config.toml
num_hidden_layers = 9
norm = "rmsnorm"
norm_eps = 1e-05
positions = "rope"
rope_fraction = 1.0
init_std_qkv = 0.0525
init_std_o = 0.0124
init_std_down = 0.00783
lr_head = 0.00663
max_seq_len = 256
max_steps = 4819
dataset = "wikipedia_en"
Each number is 128 + 24 x the weight over its row's rms, rounded and kept within 0 to 255. Layers, rows and columns count from 0. The size above them is the row's rms in percent of the matrix's.

# layer 5 MLP up, 320x128, rms 0.148, rows 271-305, columns 64-127
size [ 95 105 105  97 105 100 109  95  97  97  92  99 110 103 104 107 108  92 100  91 108 100  93 107 111  93  90 105  98 103  93 104  93 107 102]
[[144  95 137 110 153 146 100 143  94 137  57 143 155 128 141 140 114  92 137  97 130  80 132 157 145 152 153 122 129 117 123 155 107 150 172 135 147 148 130 109 109 124 146 134 116 152 133 116 184 132 122 131  98 148 146 146 109 129 119 134 144 157 147 135]
 [119 146 138 120 154 152 110 154 150 108  94 133 139 138 145 121 149 171 166 129 111  94 145 149  89 145 114 142 102  98 100 104 135 100  97 142  88  99 148 106 137 159 125 100  97 109  92 123 145 138 158  70 128 143 135 144 120 137 118 145 159  77  99 143]
 [128 125 174  62 113 138  96 128 107 115 158 145 143 192 118 106 123  98 144 123 159 155  89 119 128 106 124 148 155  57 150 121 116 127 145 152 130 122 114 118 137 107 109 102 139 125 119 160  87 136 109 140 140 138 142  64 132 169 148 143 135 145 161 138]
 [ 99 125 144 142 100 103 135 150 112 128 151 101 140 100 102 128  99 153 115 158 122 118 140  99 128 121 186 154 112 121 172 123  92  93 153 106 105 120  95  99 130 114 128 104 158  95 145 112 100 120 160 163 129 163  87 111 107 168 154 144 117 127 119 128]
 [138 135 135 138 167  99  99 126 115 135 127  73 166 109 110 109  90  90 155  83  95 161 154 135 130 112 119 149 156 137 133 123 133 141 109 133 145 111 115  71  83 149 112  76 139  99 162 156 102  90 134 117 151  99  95 109 129 119  67 125 163  97 144 140]
 [117 183  87 129  86  99 130 120 136 149 152  99 142  80  40 147 166 146 127 130 171 115 141  82 132 144 114 172 100 142 137 163 157 100 131 141 159 127 120 117 107 102 122 163 127 123 134 146 129  81 115 146 122 102 144 106 151 149 155 108 129 140 101 142]
 [137 136 123 139 127 134 114 141 104 125 123 106 124 125 134  83 121 104 145  92  96 140 149 111 155 119 174 114 100  84  96  82 128 126 117 117 142 117 161  88 128 115  95 124 134 183 125 133 110 153 149  85 143 110  81 146  80 105 149 131  87 152 127 135]
 [100 196 130 171 109 105 107 128 121 140 124  86 114  98 137 135 154  92 125 114 102 126  94 150 138 133 121 123 122 124  95 137 153 126 101 119 119  58  92 177 164 123 138 155 144 111 128 147 113 109 117 135 117 133 102 122 134 160 132 104 111 167 148  96]
 [ 90 108  75 102 155 159  94 123 124 109  92 113 152  84  99 139 152 147 142 147 131  97 130 117 177 133 121 120 108 137 104 151  76 134 120 106 141 134 138 124 151 166 143 142 121 114 144 155 114 142  78 172 184 155  92 149 159 100 136 123 136 131 140 148]
 [159 153  97 140 111 134 115 124 183 113 136 127 108  99 147 129 115 137 112 139 131 151 178 133 127 154 107  77 143 101 147 167 143 116 134 116 104 129 100 150  96 116 141 180 161 153 143 136 104  95 122  92 135 147 133 136 149 110 142 105 144 128 163 113]
 [161  91 164 105  81 146 125 126 105 154  93 127 141 143 172 138 175 147 146 130 126 104 101 117  83 170 131  90 101 138 123 143 125 141 134 126 127 151 138 137 144 122 106 114 133 136 138 125 156 101  94 121 144 151 128 140 142 145 175 170 101 122 113  79]
 [106 149 129 119 147 123 143 125 100 105 137 123 114 148 116 142 143 130 118  75 141  73 103 174 144 131  98 125 137 116 150 122 115 115 145 131 119 125 162  96 119  92 157 150 120 144 114  96 105 136 150 109 151 132  95 162 172 155 151 157 160  88 138 157]
 [145 156 125 113 120 133 116 114 123 132 115 123 142 179 106 179 159 104 121 140 106  88 138 195 171 139 133 100 157 126 140 106 141 154 122 150 136 104 144  90 138 129  74 159  71 154 163 132 171 151 145 162 125 103 140 151 127 152 172 144 109 128 130 142]
 [142 118  97 142 135 128 106 130 136 167  95 136 139 114 126 118  99 123 101 152 138 121 146 136 166 136 101  96  67 161 132 137 127 125 112 105 136 130 127 151  96 122 160 112 122 113 108 113 130 165 117 137 143 124 151 140 174 144 137 133 157  74 143 118]
 [114 142 156 166 120 114  90 117  78 143 122 113 147 104  91 124 141  90 131 120 130 113 138 182  93 148  78 163 113 123 108 144 134 101 147 115 111 154 159 140  84 129 129 126 117 161 128 134 116 104 141 114  83 120 116 121 113 111  76 177 147 186 116 133]
 [119 103 151 133 124 130 106  99 121 138  94 129  95 144 156 144 122 133 110 130  93 104 125  98 131 120 101 168 131 159 112 108  97 159 139  87 135 128 124 129 127 103 130 118 108  95 153 126 128 114  98  98 105 163 122 133 131 126 126  90 133 113  94 159]
 [135 136 122 110  94 130  84 109 130 139 178 144 153 173 120  99 155 118 112 145 148 118 124 144 111 112 123 130  79 108  98 141 123 100 110 130 159  97 103 119 119  97 140 138 126 150 139 110 125 106 108 130 157 132 115 137 119 137 153 129 115 118 145 116]
 [ 75 152 133 143 154 170 131 101 133 136  71 117 132 148  98 113 100 159 103 111  94 127 156 106 114 139 130 132 151 120 163 194 168 113 103 123 137 109 155 144 118 124 149 103 132  64 160 125 102 131 156 128 117 124 129 136 145 123 145 169 111 158 128 121]
 [151  90 125 135 145 107 114 154 141 121 122 149 134 147 148 109 159 112 107  86 113 133 150 139 141 123 185 120 116 117 123 148 127 110 190 139 129 120 134 146 100 135 129  97 155 133 158 126 111 112 133  91 141 173 114  97 106 144 155 126 156 129  90 129]
 [140  94 128 115 137  66 135 151 134 158 107 138  82 161 113 144 101  99 115 127 144 140 109 105 108 197 128 148 101 146 139 122 122 102  79 140 124 128 110 150 106 130 132 135 133 125 159 142 140  98 188 129 118 122  90 124 131 114 126 115 116 103 127 179]
 [138 148 122 147 152 125 114 125 120 120 149 110 144 118 149 151 143  61 143 105 150 136 135 125 143 155 143  85 143 106 165 153 101  79 135 128 148 111  96 122 129 143 142 154 160 147 130 145 109 119 141 137  84 190 130 131  80 146  85 114 160 122 131 126]
 [135 128  87 115 139  86  99 125 114 130 110  85 146 141 157 147 129 113 137 114 159  85 107 124 201 111 120 142 137 158 161 129 125  71 133 132 173 177 132 128 123 156 137 124 130 103 134 128 149  93 131  87 118 139 151 121 131 130 152 136 131 121 153 130]
 [ 87  82 121 136 135 126  83 134 151 104 124  84 143 133 134 105 126 142 167 111  89 105 118 150 138 128 179 139 102 151 131 108  65 163 125 132 118 118 132 157 119 125 124 135 102 105 145 150 136 179 108 156 159 111 155 151 132 178  96 159 138  91 117 137]
 [131  88 112 123 123 140 184 141 105  90  97 125 111 122 144 106 110  92 138 137 116 124 155 104 121 102 110 142 147 120 127 128 130 115 113 142 116 116  99 136  79 126 110 177 135 123  84 105 153 105  75 113 158 170 142 102 130 149 143 102 148 151  90 101]
 [140 163 135 124  91 160 155  99 145 122 132 163 115 174 131 148 170 109 126 114 158 122 113 123 153 161 179 131 167 143 122 107 118 140 104 147  89 111 137 118 101 123 123 129 106 154  76 108 144 131 137 132 135 106 138 109 137 111 178 138 180 112 164  96]
 [155 120 113  83 121 142 128 123 115 152 136  66  95 111  97 120  97 116 109 111 131 157  99 109 122 149 112 144 147 133 159 129  80 143 125 175 130 129 119 132  97 127 128 117 144 118  57 132 120 120 117 162 119  98 121 160 134 103 117 148 127 145 177 146]
 [126 138 106 131 154 143 104 127 116 133 107 128 150 122 129 126 107 118 133 124  93 108 123 130 139 141  96 126 118 123 149 140 130 103 147 131 114 100  99  94 132 129 110 166 100 109  91 133 142 100 178 103 117 113 149 102 128  88 110 173 146 135 134 131]
 [ 91 121  80 117 101 148 113 120 134 167 125 147  97 124 155 147 154 119 105  96 153  97  80 135 117 150  91 110 128 130 103 113 132 159 126 113 160 104 163 148 135  96  94 116 136 134 112 135 194 125  71 134 112 111 134 131 134 127 120 174 101 162 102 114]
 [ 89 133 143 133 155 145 160 133 130 121 136 111 140 106 123 170 118 138 132 110  96 191 110 135 143 128 115  74 134 168 116 167 113 161 147 150 127 124 112 138 125 111 140 114 119 188 132 164 156 108 154 120  97  87  88 163 127 167 156 109 146 131 108 163]
 [132 161 124  94 160 145 131 117 141 133 137 118 101  79 128 114 146  95 126 163 131 124 142 136 121 121  98 122 104 139 102 149 125 154  92 101 144 114 140 119 170 139 113 153 112 124 133 132  93 117 114 154 156 139 134 140 158 183 103 117  93 106 162 124]
 [109 139 141 156 106 105 181 100 101 102 110 126 177 149 111 103 113 112 132 184 152  85 110 161 152 153 108 181 124 128 166 104  74 120 111 170 137 112 124 143 127 132 134 114 150 113 117 151 175  97 166  90 132 115 135 139 120 135 130 163 158 143 138 114]
 [155 140 168  98 111 152  83 118  91  85 142 153 109 120 126 158  98  83 136 119 153 138 138 108 162 139 139 112 125 142 160 101 137 135 111 113 112  98 149 121 114 116 121 174 116 118 139 128 120  86 129 116 146 120 156  96 187 122 133 133 106 133 137 112]
 [132 111 143 161 130 142 101 116 113 137 144 164 155 132 178 127 114 158 131 110 116 114 140 102 168 157 120 159 120 138 150 116 117 106 109 127 134  99  91 128 141 126 143 155 128 104 128  98 114  94 170 127 120 144 101 108 133  70 124  98 170 136 113 122]
 [141 112 140  87 155 139 108 182 152  92 115 131 136 149 139 178 137 131 169  89 146 146 131 118 134 144 183  96 119 108 144  99  78  54 113 144 170  75 134 143  85 117 145 170 123 122 178 156 104 128 129  93 126 124 142  83 138  93 113 128 135  84  99 133]
 [ 82  97 106 129 139 139  93 129 139 156 155 157  87 119 136 115 153 134 141 125 136 123 122  94 121 140 144 132 102 130 124 177 146  97 123 157 140 147 151  74 151 102  90 153 120  94 129 120 158 129 110 115 111 104 135  97  80 153 141 155 150 144 151 122]]
# layer 5 MLP down (transposed), 320x128, rms 0.141, rows 271-305, columns 64-127
size [103 104  94 102 109 101 105 105  96 100  95 102 104 107 106 111 108  98  99 103 102  95 109 101 111  97  92 102  90 100  96 102  97 103 105]
[[160 138 115 110 140  88 123 125 100  95 121  92 104 150 174 120 152 137 124  89 140 141 139 152 139 148 151 145 157 118 113 145 141 151 124 102  62 126  99 111 153 150 115 139 123 133 100  94 133 101  93 149 128 165 168 117 171 152 122 161 155 137 156 176]
 [168 124 145 120 149 156 162 115 108 133 135  73 111 130 137 166 122 160 113  99 115 128 188 123 149 139  91 143 145 105 144  85  89 142 115 116 159 151  77 153 146 111 143 131 122 120 132 165 108 135 118  75 135 154 135 159 140 106  99 147 155 150 133  97]
 [112 155 106 138 164  89 130 143 162  88 111 141 116 171 116  66 123 135 119 161 102 125 131 129 146 155 134 102 130 139 117 173 132 104 118  69 163 140 109 143 151 117 124 173 161 123 128 140 168 154 145 159 112 121 103 169 124 127 122 129 136 101 173 104]
 [167 176 151 160 110 122 163 118 138 152 159 155  95  94 138  73 135 124 105 133 136  90 121 138 125 123 110 186 144 121 129 159 129 117 130 146 113 101 106 151 128 147 135 106 138 142  78 119  90 130 115 116 118 115 169 101 139 131 146 141 148 106 145 116]
 [102 123 111 138  98 110 134 116 109 126 138 115 186 127 102 110 136 145 126  76 100 124 106 129  88 124 149 115 168 124  76 134 133 123 162  49 119 117 141 160 122 129 143 114 114 153 122 115 111 118 143 176 131 113 152 124 101 169 133 134 159 128 155 122]
 [106 167 152 163 121 153 116 136  80 101 117 147 112 134 107 108  97 109 107 118 108 114 112 134 145 103 130 141 135 131 101 154 140 127  99 138 113 128 115 147 112 105  77  90 112 142 125 120 150 145 127 140 120  89 107  96  99 124 125 106 112 126 117 108]
 [120 144 122  58 113  87 150  99 127 145 143 128 109 114 159 132 156 132 141 104  96 117 132  98 117  97  86 115 141 123 105 141  81 117 112 118  99 204 137 177  92 126 138 125  98 127  74 157 143 147 127 152 135 122 126 172 103 123 140 153 148 158 134  91]
 [175 147 145 127 149 136 139 149 135 118 104  85 140 104 100 104 155 124 117 108 131 113 128 141 122 131 115 143 124 101 146 138 100 108 121 107 119 152 154 120 136 138 103  89 118 127 171  88 136 129 162 132 151 144  89 150  75 118 137 111 121 120 104 171]
 [143 134 101 120 155 155 109 108 110  95 121 132 121 161 110  87 128  77 103 136 109 126 136 154 166 144 106 138 155 131  97 107 134 149 137 135 166 142 116 124 183 130 139 104 146 104 104 148 117 162 100 106 130 138 101 135 117  95 127 104  89 169 157 153]
 [172 146 111 117 141 118 115 139 134 134 127 140 147 133 115 131 151 140  91 145 137  97 148 122 164  98 117  98  61  77 120 145 108 140 117 137  85 117 104 111 135 137 109 124 126 125 117  45 109 139 150 112 145 113 129 125 124 162 126 146 101 130 148 146]
 [119 151 114 181 155 131 145 159 146 139 106 109 120 102 112 118  92 148 131 118 114 151  77 126 136 124 124 113 113 156 111  91 130 133 136  94 116 181 107 153 138 169 114 106 102 140 119 122 138 158  91 165 151 127 134 142 148 110  88 108  99 122 143  94]
 [125 158 127 100 143 136 138 128  91 100 109 111 165 129  97 143 131 148  79 132 117 108 157  95 128 107 126 104 153  94 137 131 143 161 165 176 145 133 105  92 156 123  86 131 131 158 112 163 136 162 108  98 133 141 116 215 103 111 109 122 121 140 118 104]
 [146 155 122 166  74 134 120 104  84 121 130 132  86 117 142 143 155 107 100 151 162 146  83 134 162 123 122 105 151 137  99 141 143 168 140  87 102 119 111 163 139 144 140 146 145 139 183 139 141  96  89 119 108  99 112 151 177  71 149 103 128 112 141 100]
 [160 126 148  92  57 113 148 125 177 124 101  75 175 115 130  98 124 129 104  91 103 118 132 121 144 147 132 129 126 116 143  99 153 137 121 125  93 207 137 129 132 148 114 164 136 106 114 125 149 108 189 137  87 121 143 100 108 169 154 124 109 146 145  95]
 [140 104 137 137 113 131 152 142 184 123 192 149 104  90 137 100 118 107 155 140 126  88 173  60 132 105 101 124 163 133 188 153 153 127  73 109  96 132 135 115 121  87  99 156 130 160 151 170 166 156 146 135 127 129 130 123 117 147 110 154  80 133 135 172]
 [101  95 142  74 144 116 155 104 162 150 150 155 158 116 135  83 112 133 120 139 132 107  86 108 142 134  94 133  96 127 119 141 135 130 134  75 113 144 153 104 142 121 143 133 141 149 152 117 151 143  64 106 147 138 120 115 147 114 117 115 110  94 116 131]
 [119 143 169 122  74 106 118 116 129 170 107 110 158 152 141 155 117 141 149 161 129  93 145 141 109 115 130 133 127  99 134 106 153 144 184 116  94 102 160 162 153 162 153 120  99 102 105 119 109  97 103 157 133  87 138  90 105 144 116 117 163 124  90 141]
 [135 137 161 139 139 121 100 106 171 119 153  90 138 109 157 189  88 106 124 112  86 127 159  98 106  95 140 120 146 121 110 125 114 116  92 119 132 157  56 116 134 121 133  97 123 121 132 115 105  99 106 170 107 114 129 115 152 117 116 171 143 125 154 126]
 [118 131 102 109  89 125  78 111 154 155 144 126 153 148 114 118 150  86 121 165 138 105 139 110 155 164  85 148 131 128  92 109 132  80 142 103 175 128 114 116 124 112 143 144 117 153 104 131 137 150 162 124 108 137 152 130  79  90 142 104 109 134 170 160]
 [125 121 114 128 117 128 127  96 120 142 103 114 154 126 171 131 182  95 125 116 116 178 111 114 114 142 127 151 110 152 115 134  96  96 140 102  95 131 122 209 120 149  88 125 161 114 125 105  96 124 145 126 109 138 135 159 118 135 161  49 162 117 151 116]
 [102 106 117 137  86 130 152 121  80  95 148 140 149 103 129 114 121 160 107 104 157  94 134 115 102 113 103 137 148 131 133  70 132 131 129 143 151  71 104 101 115 125 122 147 127 140 146 132 157 142 100 154 170 146 117 128 126 151 121 108 132 132 103 123]
 [128 110 146 157 133 103 152 134 161 102 131 147 124 122 130 147 123 107 106 130 137  93 130 172 108 151 142 135 141 113 102  85 154 115 124 115 100  95 115 126 111 125 120 160 133  91 140 130 102 163 115 101 113 101 106  95 124 100 103 120 146 107  83 114]
 [126 144 150 179 152 132  92 119 108 159 161 105 128 129 123 143  96 129 129 163 156 165 143 134 120 133  89 134 148 155 125 122 146 130 104 145 120 167 137 151 173 138  84 148  93 128 127 112 179 109 142 113 175 128 134 214 114 124 121  98  80 129 135 111]
 [134  90 140 159 116 146 135 146 115  85 126 108 177 143 170 124 125 138 111 132 100 128 129 105 104 135 128 117 155 155 140 116 143 116 160 100 138 141 114 187  81  76 133 188 157 113 130 137 141 101 152 113 124 120 134 126  97  84 131  77 147  84 142 120]
 [ 85 129 156 150  86 120  82 126 112  90 110 169 163  93 101  91  78 174 118  97 131 135 107 146 119 174 109 132  65 114 125 113  92 154 106 104 108 138 115 152 126 114 157 171 109 153 151 154 137 112 125 125 142 131 145 128 109 120 140 126 122 113 158  91]
 [137 140 155 138  89 110 126 122 123 137 135 101 140 128 108 127 103 183 120 140 129 151 142 144 143 134 112 144 172 120 108 129 142 136 160 149 175  80 135  93 110 105  90 124 159 123 162 105 135 136 136 165 159 137 100 123 152 186 135 140 112 104  55 136]
 [173 130 153 165 101 134 134 143 121 124 163 143 149 124 133 128 129  88 115  98  92 101  96 144 112 150  99 123 147 128  86 139 187 108 123 108 140 137 175 149 140 159 150 112 208  85 118 151 122 112 107 146  65 126 104 146  95 118 150  97 207 104 135 156]
 [121 105 112 133 116 120 122 120 169 104 136  78 140 117  85 120  84 123 129 115 117 128 155  96 136 152 132 129 137 144 133 114  58 110 139 159  98 105 153  85 181 110 124 194 156 118 112 143 131 126 119 107 108 113 155 165  74 123  90 138 111 116  86 151]
 [153 149 156 121 146 155 128  97 112 136 150 137 139 144 103 114 129 136 142 154 103 101 125 126 105 103 162 142 145 145 130 175 117 148 146 119 165 192 158 123 104 110 110 132 115  84 114 143  75 138 133 151 168 178  98 118 115 131 103 126 127 158 169  90]
 [150 128 136 145 126 166 126 168 108 105 101 123 144 128 142 103 157 131 152  77 128 170 125 129 101 156 174 152 183 128 141 160 121 119 112  82 130 179 149 143 114 104 104 148 107  91 107  96 178 137  91 106  82  90 161  89 126 160 109 104 126 155 137 114]
 [114 134 166 113 125 117 120 125 106 144 146 146 110 186 123 119 127 101 121 102  89 121 144 151 113 110 162 133 102 131 128 124 156 121 156 136 125  55 128 132 173 168 125 138 149  93  86 131 107 146 124 124 104 143  76  99 146 119 157 132 151 149 104 146]
 [ 95 137 109 166 123  98 102 154 153  98 145 136 141 155 140 129 153 185 119 148 138 148 116 170 162 113 118 136 134 155  84 151 123 158 135 109 139 132 123 116  98  98 147  81 114 107 140 136 145  96  90 148 168 151 121 134 152 158  98 137 129 117  96  61]
 [144 107 103 210 124 147  68 128 139 116  72 129 109 156 111 150 127 162 150 118 120 180 118 168 162 117 108 135  94 159  77 129 131 123 148 110 181 121 123 125 112 119 107 128 141 141  95 156 118 126 112  97 113 110 101 142 130 140 127 137 136 106 136  98]
 [123 148 106 149 113 154 102 146 118 158 111 125 100 131 103  86  95 132 161 124 144 123 156 114 120 167 105 136 123 122 123 118 139 183 103 169 149 178 107 108 115 101 113  85  94  46 157 164 147 127 141 147 142 103 176 138 103 112 137 120 125 145 145 164]
 [158 127  96 137 148 117 148 147 118 121 121 131 158 163 133 177 138 128 108 112 149 106 150 132 140 172 123 125  47 132 124 152  99 125 182 114 130 152 157 106 168 146 113 124 113 107 130 113 102 143 137 130 131  97 108 115 137 114 161 112 108 140 133  97]]
# layer 5 MLP gate, 320x128, rms 0.141, rows 272-306, columns 64-127
size [101  99 103 108 104 103 100  97  98  98 110 109  99  99 107 113  99  93  96  98 101  92  99 116  96  99 101  94 100 103 102  95 100  98  93]
[[135  91 136  93 145 145 135 153 112 131  96 101 116 127 140  78 143 163 143 154  58 176 123 118 100 125 117 169 103 128 193 155 152 115  92 140 130 103 117 126 114 126 119 130 124 115 130 129 143 130 159  99  98 126 121 103  94 145 143 107 134 110 113 112]
 [ 96 158 117 142 128  99 125 140 118  98 115 115 117 127 154 136 123 130 133 143 114 102 110 142 120 127 113 138 124 113 127 104 125 152 136 101 142 137 145  90  79  89 126 143 114 105 123 196  91 147 128 108 122 150 109 127 103 121 185 145 107 136 148 112]
 [ 90 124 143 143 152 149 157 110 145 149 151 118 118 147 126 118 114 112 133 157  97 151 139 123 103 125 151 160 143 162 129 141 152 149 115 118 138 168 127 107 147 130 156 159 109 171 121 128 129 140 121 172 114 110 158 138 122 108  88 145 163 110 102 107]
 [108  94 136 109 133 129 151 105 140 143 145 160 132 100 116 122 153 165 123 149 132  94 101 136 117  64 129 155 150  78 101 138 128 155 157 125  95 151 147 132 104  76 110 136 127 150 125 131 135 142 117 113  92 161 108 128 134  98 172 105 142 133 124 147]
 [123 175 141 155 120 120  92 139 128 146 151 106 149 100 124 109 129  91 121 117 126 143  78 101 158 114 148 138 127 127  76  88 153 140 141 128 166 115 163 128 129 157 139 129  98  76 107  99 119 130 115 123 133  93  89  83 104 122 154 111  95 131 147 131]
 [ 90 132 126 137 146 125 136 100 113 147 144 128 102 135 181 110 157 133 136 118 140 107 157 129  86 138 104  91 111 132 150 117 119 152 116 111 163 114 162 111 138 124  97  97 109 120  68  89 101 137  92 128 149 127 101 134 160 151 122 133 148 105 131 141]
 [ 72 172 115 130 131  91 156 145 129 158 150 111 104 126 168 130 116 171 156 108 104 132 126  96 155 114 110 147 106 143 124 158  96 118 117 147  99 110 122 159 105  79 148 169 118 137 138 140  85 118 127 116 131  97  91 148 111 112 142 112 108 147  91 138]
 [116 113  84 137 156 133 109 164  85 154 116 104 167  71 104 133 118 129 120 177 152 141  87 127 128  91 127 103 164 126 125 136 116 102 114 145 161 117 126  98  88 158 150 127 131 151 123 136 115 118 128 135 146 120  65 137 139  56 146  94 168 147 126 111]
 [ 88 102 126 109 132 147 169 122  90 141 116 153 128 144 135 101 140 145 108 117 156 148  61 117 114  77 139 162 140 186 124 146 139 106 140 105 121 114 131 121 166  98 105  62 130 122  66 135 108 160 151 144 105 145 122 137  98  94 146 119  87  66 121 145]
 [145 129 153 140 136 163 120 100 131 169  98 164 130 107 151 157  88  99 160 119 110 171 101 117 140 111 107  98  90 136 135  84 131 149 108 148 140 113 118 137 115 112 115 120 186 105 122 118 137 138 132 113 154 141 146 128 125  78 116 108  73 123 107 119]
 [149 141 117 129 186 103 143 146 118  95 124 122 122 130  65 137 135  96 156 104 137 119 100 155 134 141 112 119 123 122 129 135 176 164 171 120 118  98 153  91 121 110 106  96  87 144 142 136 120 103 156 136 105 124 143 114 123 122 166 138 132 173 106 149]
 [136 128 104 175  91  92 185 112 105 141 165 151 136 135 128 143 130 125 128 133 137 145 158 141 137 139 144 106 126 109 140 128 180 156 121  80 149 121 136 145  93 135 124 100 131 106 147 140 159 118 117 153 134 133 152 155 109 125 148  45 104 100 115 121]
 [108 154 129 196 143 142 158 141 121  99 137 133 162 152  90 153 140 156 119 119  82 143 118 154 112 144 120 114 153 117 150 121 125 153 172 173 104 126 139 177 141 111 170 132 138 137 132 155 112 135 133  88  98 117 144 124 131  86 136 121 111 110  91 179]
 [137 140 115  96 163 128  97 141  85 120 107 109 153  84 157 109 133  95 138 157 135 120  99 114 137 126 120 152 136 134  93 140  97 107 161 139 120  84 122 131 177 125 141 130  93 152 113  94 119 136 156 146 177 128 168 151 116 112  91 124 106 145  94 128]
 [153 106 113  91  99 133 128 168 114 145 161 108 181 166 121  84 115 149 131 121 148 160 150 168 162 137 102 167 149 123  88 127 117 135 124 115 116 124 116 169 133 136 144 144 128 137 127 116  93 150 124 119 160 103 110 114 100 133 114 113  94 124 124  96]
 [122 112  69 106 121 122  98  79  99 159  95 142 149 134 129 148  97 134 160 127 101 137 147 146 121 124 137 127 162 105 102  74 131 172 166 125 145 113 143  95  81 163 120 130  99 116 133 134 132  91 130 136 106 177 108 146  98 103  72 105 141 148 134  91]
 [113 115 135  98 140 161 132 134 125 152 101 129 140 160 143  95 121 177 149 150 151 158  86 104 144 110  96 108 148  91 116 133 133 104 126 127  87 131 147 139 158 144 138 114 112 153  85 145 120 117 166 137 143 107 114 113 112 118 124 145 130 155 111 105]
 [108 143 107 125 152 131 177 108 102 130 155 121 154 122 116 153 106 135 115 150 138 118 117 165 123 102 147  94 157 115 199 149 101 166 154 131  79 106 143 138 117  77 140 129 121  90 135 110 139 107 134 166 158 152 133 150 118 116 121 159 117 147 104  90]
 [101 134 123 182 133  95 155 118  84 144 120 185 117 124 146 122 111 141 144 119 139 145 133 149 175 121 126 135 186 157 139 144 153 152 101 105 122 125 137  99 116  96 121 148 122  99  92  94 139 173  75 159 101 114 148  96 138 110 130 146 158 139  97  95]
 [ 97 108  95 102 181 110 115 115  88 138 102 111 133 141 169 105 123 129 166 151 123 129 129 155 127  96 148 114 139  94 124 187 147 129 151 129 158 150 137 139 149  93 131 148 118 141 124 153 131 140 117 127 145 146 153  96  67 134  93 146 108 146 128 122]
 [129 159 115 119 104 134 122  83  91 164 167 118  91  93 126 119 127 134 127 132  98  88 117 178 180  82 137 166 162 110 132 153 188  91 126 133 160 154 138 138 122 144 133 151 105 175 118 119 126 110 136 136 131 138 170 145 123 153 115 128 146 122 127 148]
 [117 166  88 114 101 145 165 133 121 174 110 122 137 122 142 147 121 134 156 136 167 117 159 123 153 128  81  95 137 109 154 163 110 111 102 127 135  98 194 116 117 132 126 174 125 141 108 120  99 155 165  91 146 154 126 121 131 146 151  96 137 173 131 153]
 [136 155 134 146 138 165 146 114  81 127 109 154 126 101  80 157 127  96 137 135 151 124 141 107 133 106 111 161 128 126 107 104 108 125  85  88 158 126 158 119 107  58 130 112 142 154 102  86 174 122 101 159 106  79 148 138 139 132  87  82 125 111 111 101]
 [144 181 135 139 140 140 144 130 146 169 166 123 100 126 113 122 173 123 166 123 156 143 118 131 119 136 153 107 147 167 148 162  58 142 100 144 127 111 140 117 113 135 110 121 143 137 104 112 138 106 118 137 130 118 100 148 108 150 139  97 140 104 148 103]
 [128 153 137 116 135 125 137 115 101 136  79 109 121 106 121  72 117 122  94 132 127 151 112  84 153  82 119 118 147 105 111  85 114 146 113 127 119 146 117 129 129 105 120 158 122  91  99 131 152 129 108 117 140 108 101 116  97 156 125 142 138 195 150 149]
 [124 138 136 109 125 137  99 147  88 138 156 144 152 131 131 138 117 124 187 161 119 120 109 119 131 108 142 136 103 132 193 109 176 126 105 198 122 109 127  81 122 142 122 113  98 113 148 108 155 111 166 144 117 152 127 105 107  92 128 127 117 102 117 122]
 [130 161 115 123 117 129 123 186  79 142  97 113 143 114 121 124 102 129 166 129 113 151 122 115  83 109 127  96  88 115  93 147 141 142 124 131 146 148  95 106 114 134 151 121 150 166 148  97 158 131 128 162 134 158 123 111 138 112 150 108 136 145 127 134]
 [ 90 156 153 163 126 124 138  90 133 100  95 114 147 149 114 113 137 114 156 152 100 106 117 136 112 120 140 122 107 162 144 111  93  92  99 149 151 152 151 145 131 139 150 111 106 108 139  90 124 125 104 149 167 134 155 139 108 125 142 134 147 148 152 144]
 [117 149 108 127 137 153 154 173 127 106  98  96 142 155 141  96 153  95 172 111 136 137 137 105 143 147 110  72 130 104 113 185  99 138  87 115  91 128 120 121 151 120 110 158 143 146 127 131 109 121 140 112 142 187 118 134 110 133 145 122 159 138 131 133]
 [137 136 128 182  97 140 156  95  78 125 113 173 160 128 148 110 151 122 149 125 173 150 153 154 125 109 137 126 127 107 104 141 115  98 137 163 140  98 130 163 119 132 126 133 130 120  95 124 141 118 115 109 129 148 140 149 152 103 193 124 115 164 106 143]
 [130 145 124 128 135 110 124 133 151 179 100  90 130 153 111 168 111 130 149 120 116 196 144 100 124 138 133 142 123 155  92 173 141 129 118  94 120 137 118 115 111  79 125  99 125 106 114 152 172 140 170 127 189 136 152 106 101 135 134 114  88 136 138  81]
 [104 118 160 106 141 152 134  78 127 176 112 112 124 123 116 129 116 146 140  81 145 149 155  97 109 117 123 115 154 118  87 145 171 145 162 133 120 125 162 144  34 126 126 126 137 139 101 143 139  89  80 146 177 121 147 154 110 137 157 158  82 133 120 114]
 [120 105 101 153 155 143  94 134 126 116  71 132 165 135 142 181 115 145 157 124 179 118 141 111 104 137 144 149 133 121 156 111  77 145 132 162 152 127 131 124 100 110 162 117 117 149 183 137 105  76 109  90 125 125 130  43 130  86 158 115 148 135 122 102]
 [115 131 115  78 156 129 157 107  92 147 105 161 126 158 193 116 137 103 126 142 143 154 158 108  93 139 132 125  98 114 166 135 138 145 106 103 109 125 127 134 116 119 157  81  96 142 122 115 159  83 116 128 100 145 138 144  92 195 129 108 128 153 105 134]
 [126 136 118 135 157  75 130 150  99 122 123 103 127 105 181 170 153 145  95 144 137 105 124 135  89 138  96 146 162  85  92 162  74 114  90 129 146  96 113 124 125 148 152 114 104 158 118 160 107  98 145 133 109 153 140 150  99  85 153  81 148 108 116 141]]